From a checkpoint of a small transformer trained on Wikipedia: MLP 896 ReLU.
Each number is 128 + 24 x the weight over the matrix's rms, rounded and kept within 0 to 255. Layers, rows and columns count from 0. Numbers have three digits each.

# down: layer 3 MLP down (transposed), 896x224, rms 0.0654, rows 846-895, columns 56-111
# up: layer 3 MLP up, 896x224, rms 0.0712, rows 847-895, columns 56-111
down846:122125135121125134112136130126121124118124142129116127104136134134131112119124124141123140128121131127128126132126134130129127119113124146129134128120124120135126132133
up847:145107136118110167124135091107121135075150113119128107115125143153102102092128109132115148158103143083123135135106114115110162130138111149117123084174136136098137133143
down847:133125147116150116134134158144113112144157132138086123130129145123137109140141117130168091130127103121117143117135130129126131121129124133138111156133099138137128121084
up848:147126137113121126124081118115113150137140136130131145155165135094106159078145120088163223153101108113113106177097148145121101115087130187127099127086146110132166099143
down848:117133134182130093158069152148165128078152125100042134124139110169112164136114112145141156123149116098118087117121128116139142106131147158151169125136075131119153115151
up849:108101134145139127140106111096070145149114119096130122144161119144160171153149129138144153109097100148134130145076166180122121118081123147108105132102155125128132116149
down849:111107145141125153135139165155149138124187088149080118122139119109136175184146133159149095121142096100124136151087133127112126108176132128116155101173122128130130125140
up850:134135150122109129146126135125143120126127140128121113126136155156106106139164082102129134128139125098141134146127144150143137107105131131120139124119126132093146131141
down850:166126119116127115122141120127109127144108136114168136125136155080089137134127133104134163121116136158132137142150105156094135125091143101156151083108116119127129131143
up851:124119138117123171128101116083114142131147129104150129116147137134094123116157097125130148113106129130142101132133162139130124106115102143111099128110124135099134114155
down851:115135149125118164105117110165135098119141135113142135121126101100128104141130118126149101140155125135111132106140104123126123156120124136104166116172136122132130099111
up852:168100131129101122117138185102142197142196169095114103083191111130100085137174123125106069133170131156168167135138181090185079166165088121121156177152119145138218203100
down852:133129151152152100156130175152120088152104174079148134120159119091109070143125097074101118111145135145087179119120135106156134140150096104082193154110103107128076148111
up853:140127132120120118128163104110066168078126168170158066135115117162114085105104126135135119132096188141146154137140144116136168158143121127129102144134145108076120103184
down853:174143096161117124145129124099149162135101136131125115091105124123145145144144112120164136115084129138094101078121071119126105165137134103116076073154139137108109138094
up854:133104167151122135116120120111125137126145119117126129117152129135116119137132111123127134127129137126129126149122124121119128122118104135093139136123144112120132123127
down854:145119122118117131124140130132135135127121136136131131133134131116146138127116131136138114119129140116121128135129128124144130131120112108126120118122142114139142124112
up855:124118145127129131128112128130123128145126124133122133125124120122114140140130124109125137133135132130115133127134125144122118118115100139117151116133129109127129140153
down855:126119137121134119119143152128131125125122155148131120128142132135131115123122130121120139118121125141129139127118131136122132133129130117120117116141137117129144130134
up856:120126156125122136116121142135122127124126136134126125135141135133125125122122126121122132105126129143122116125129123120118139105129116121133125130105132126118132134127
down856:148126137121129130105129132150120129136133125122133133133126128114120133123123123129130130125134122134117122131122134126127122117119124118146133114105121121124140128136
up857:132114158136109119146116109114128134119122137138134126131160136128105135116127091092110135112145132133126125124124136141121125131100109141135147141117103123114133147142
down857:112138127112127128141103127116126123142147123117121121133142127125126115120118116138141134135128129141124129124126121145125127097137124146146144123112130121128126141130
up858:176101139163141175130076159122119174141135173118122135117148129172093100178129099112140114111150137115143089159150108135109116084101094070074182104158097113112116154106
down858:191082130135206196127142124123094178190101119167151098104152140134115154116133085136092116118156144089155146143134129116065153164053111103123107128123119103138145166122
up859:115136142125116126127121120117122133125156139133110126120136111135127125133132134116120126130143143126126116132100124132116144132137114147126125118119134127129129109148
down859:126125122114124129125126126135132134140125141137129133127120127113141133123141128136128121141119136115127126128135134129125124126124123132130127134131121125138135132126
up860:148138131120102181106088100134163146129241138146100162082128133216134126109163076101139130131124094130109077086147167120137148134195093146161131126090121159115107140157
down860:106104145068123191175177092153134152151142147096154130147097135117091101105147089119190107132163134145175137119174087194143186110095085097177097158059131109068110120076
up861:115132143137138136131127123136133145120146128124113119131164137131117141121134115114109132107124141097118136122113139134119150111127124135135129126138137121121116139149
down861:132123120112131123131130131143129114130130137136119127130129137130131126136112132120132144129132132120124120126137132111121133134129127127129120134127119118132129129126
up862:107121143125127131155110133119117138123147128129127135117135140137129127118150109116125135112107132124138115117118126154125120126139111138112122122120116133112117127133
down862:134128140118142133118131136117120128132117119122119141133137126134124126140131127130131128113139134141117128118133128124117121152132108133145147121129128114135137127146
up863:126118155150126129123129127135124128120143129120128118138140142125130112138124118128111113128158126124126117127121115138114138125133112118110133123135134110115110132133
down863:125128133127129128124113121134133103147125130129138104158144117132147137122123132104134109136133142139136121125126131134107130135133128119129094124135129112119136119130
up864:147068140124111151138135150140105136167105137115151106126194098109155103140172124119100122042153161124157121098099118151121144116138116135170179050120102085136134107134
down864:114125145085114110120122051167137100118189135130167107130092087135134146106114174124143120146082122110072071137100136123120157117141126109147092094117120149105111100108
up865:125132123124123113130099117110123154119153122104125121108131138151110134097159105110106153122122136112147124162090138139131104126102125143134121122140133129110130105154
down865:149113123158118159137146135132103103114122115146122119157126139116123115108140124164132108140115120112113098109105130097115068099094142165124164092126132118125143149132
up866:114156153136117139101081120122137140114125138095125141132124140147123128137102132120090124147116140116126092158130170169093086166109136158136096171075149156132153141173
down866:098083181141122103087143104181118121183107148132131162119130071100147116115109144141147122142119144122124136141123095161120164128100140153156135069089142114138163124113
up867:059116142136175174105107078169149144133129095169141121145111114102127159111104136177110112083113155160107146141081177234129083125144113169149120119127125075121136125185
down867:092078138145189149123146149090119131141127128119176116116074134108047081091179158107102099124113126170160108107141131101118155159142153146146158173048104095115165139193
up868:141100153103113115150131100137084082145182187131163120103157112155139100162126113114135113158091148119120114136115151124163146123127136134115117153116136118115141165131
down868:143154151089106108111148116075144136120108149131135138114111086102178163127103147096133119150127098138091100138134133091169119131123142141158134121102152165106141094132
up869:121117152121127125127105133111126120127137130131133106143125140131113139125126118123132137127131147145117125125118123146125151108110127140137149098133128136103115150140
down869:126123121125133118118141128122125139133108116146123131133115118110122149116134127125144124138120123130123145137124126135106121120122132140135119117126131119150108111135
up870:098128154137125121121128129121111125128121124136139111119161129149106095131118103133103137122154133118139135127121129138136115129151119125120139107158126144110120126138
down870:098128138141142132118125142117120121146131121137148133153133122110133140137110126100149139112117133125140140141123110118140132119138115117166127143141124127132142100116
up871:193069155184139104180090138080129112123096105061152110106134110121119169150126058110110148081159128144187127122172143123172135108104113184120141130077074109129121183110
down871:063165140156215111114172138103136064110102104171143109129143073054123179152144205230117120097135119109150053149194082087126075151179142191173101148133147155099148050104
up872:156139151171119210116098145132099100113080152113096120151155132117153115128160125091107144155156160082090065089158139165134163151140131115135111142133152077136095088170
down872:116164104136150101181140121130117098140151199094153137089124157157097106087183124163134080130176137153127164145152089107171119108097085126108125141154124142171097141132
up873:152124146151109117075137154129129180098107106097103117137103159104091143102125119035074097112172146155176030037110197155182152155168120223189119134114079155113083176130
down873:151147123103130100149157072132148118112132083149114128149113118149070113193074116088111101078135112180144096139126128109117141114166123118110128160152153148081141138044
up874:138095126125129131090132101131136129103165098152133127111164191118116070119125088137062158081185152149127080094141116119097152183170141179168142163145089165133136136143
down874:117132162129131090158131167151113126154096132148118163171131106139144169098134124137121175089091065147133136172140179122156138143061146123120156140144151123087146100142
up875:096128134171090109134110099119097150177144172144176130127141132143102083122151111150132105161143123132216076124169110113109162178153098105163160153133089175117194067118
down875:080146129146152135155109133123159114121159112100193141192144166114117123130144150133151128130152120104143143160141119065113121096124134148160151112105142147143189148131
up876:157141140115140135101148119110127108161175140147146153059195131191152135165173124173080147119081099085098173169115141197126114170131127074132081143133119160118112120129
down876:137167112158113161146217139134184155169147122147124124182130102075161164105145140123025107136093132094108082124090154112149176090082078138054131188124155104136161142089
up877:128112131155139130121127131110139153137135137130142126126134138135116119115156099113103156115129140136143127130124157130117143149128110135118135138138127153104145127150
down877:125137143120120128129137117150132114134126122118146109133114134126128134123131148129146116128131130134118145075132145136118131143098142131135134124131143119128138122126
up878:101139162141130154157088106094160119129138139154135096154161121131133120109110119058119159055119158077139041134133103185125163070134119127128093130085119130076101112155
down878:159106162079110108077134124122110093099154135130147097123163161132141137100146138110132141108152166090098159120131098150131092166128140116094116122113133154118125207088
up879:196080143145125188174150145066074116148155189130138074116167172188106167154165067174132153108140139124165159132145134181170124141135110129136091115174099157103141152157
down879:047078202219154091125087133110155017190128171088168116110079108106124131084118178112129128128168112105163159142103105129187124081153145113076137012138138156138124132127
up880:156132141087140082115092174161133174129142128150080133176123129101111144089138117104118138122165121087087133138120165186091120123130162140129108065132072121122139188176
down880:170205130097145069131099178176134114178164165105133093119127132124113079038132104142112106148147157145129126104122143138090080136110092150122114095122087113094145153174
up881:122118123161102121153074106115110142148092170088085108102122144127137152144203129107100151112134127106145101178153150114172098114149146134079111142102102137109094168099
down881:142151136124088124133139116146111129137137140123125110173165095120095141114106152145147122122135124079163154079113142155168127133171088156170119184142146147107151129114
up882:094134133114060120103151147162080103071132097123084092180121123130145106105118149075104141076126147049130137101107201180117163126127147084142106133176139126107127091152
down882:147114115154125145138129139146131113145124130104083112146110211120074135117138058168169151114130160107110131086113087092073121130139101157164109129096099124146158101111
up883:149100130108112135137173128101147154171162147127101116042175178124148117141196094152106162057125110175140169154126109152132166152145134102138122104115084156112140165132
down883:106178125151099134074102118100172146114120132144177120132156170097077190103156085123111135069076092208136177157140139132176070101113184102150102108117087115136160140177
up884:098147124124120096116136183139150111162102110076114096161158141078108171137127101069122116127134128103141098142136135109169152094106132102086082100141095104111074100169
down884:169089152050078132144148143175113084188121123117137140121109135109150186146100050119164143137117155168088129099108074096054157138138122160109159160086134087109143186137
up885:073031143121152117135105126142126101142106208142140146052136189136093084126163109154118109112155144152162113136105126120110113148145137159118155081162124098119156075132
down885:126143146087101117120149079138083072101159134138132133134067100127163090089104154088104115139098132178082166117140171137162177141104145105123122129087108151128116092180
up886:110119133123119132151131122107118139119143126141136116130140151151134125126124124127118158130113131133118129123116128133125118140126134135134132119125128139100134148128
down886:117118119137122130134139124136135127139134112131118111138130132145125127124125127126122160127119141119125132118113107135122127132137128125117125106117117129127114143136
up887:128138153136138134140114137128133132126133130135113111129132144134111131116115115118128122133122134128129134120130118132116134119131101152121139116123134122105130125163
down887:131132131133140127134145139140120119126121128136133110148139136122120124115144120116113138108128138139124121139129128119134140123131130125117133132138126123125129133139
up888:109125144109152131148138116125100130069153073143121127135142152146115087104130105088126135151117122104168106087115142154125170080136093157142129068084128115119107107164
down888:137122163121123103136120120114070099123177129107103121114128116132088104093115087119111156175162142143119148108103151149121117114156133154142136085169119154107098160078
up889:128103160123144114106122159162119085134204134182156155034168110111088126126089131158110118080190123149089074138143129124135102179206116108117161097115147147136170182119
down889:064148135113106150118105168156146113143140088151107117126119140083191164157123124119157102144141160116092139087124117187122127136144112138056149133109158180114141154125
up890:138095125119125134187148096124067103098119123130145044135133125121150113115112105122117105113101160105161108121107145132108185112108122100085108135123104108113100143130
down890:140093109142154137162097136070151134120120157118134142128106107124177108127137104122163119128103126172129138157130157119116134154082115090126078110128138150115128146126
up891:100147111137083142128128141160159135113170128166099120098135129173146100161115146107106108132144144051132114084130149118160218128159127123122161047141123137125125119127
down891:114090063129135152135129072167140132143116148078078144068147130145100149095117071143095078130223119139145132175201136118162123165086136075112123101123125151142114175113
up892:144131156124089160147162140101177102088132113144157116087146106150091054141089125034094113103099149112138135118092119166087179170117145074138179114155145142078128133132
down892:111155066132157163151101172124096073157138128130092110182130085116165156148149074205154154163163150124131153152085134086136099135179121137094185165142150084131093112093
up893:154133128142114131088157099093145133084126135103172133119106190165098102088142118129134193153096139132118109115082099118114148123169126191110191098107139150116134165133
down893:105109160133142114097090129181157115157116125115118124123127151108149127078147136171119112119132149150142172080110156124151098120131118156126158164106130096150124134123
up894:114123134124120129140125135104119142114132129129124119116137134128121129119151104123110154129120138114136132136099136154122146127135126123103126129114126129107118130140
down894:128138118115135127138134124125126123121131124129130136124120134131145136130139123138148121130129123119132129121139124124127116116133118128149131115119138124127138128117
up895:132138135161133162127123092163076089132189127070096116107172148138093146142122069135085160146125123159139129174136159130118094112090127179110182116126106123113169144108
down895:110146131080164107126193127209086092126199095152073127103111130184128129118145116169151127107104126146102126131154077112129145181143145153124109120106147150176137118102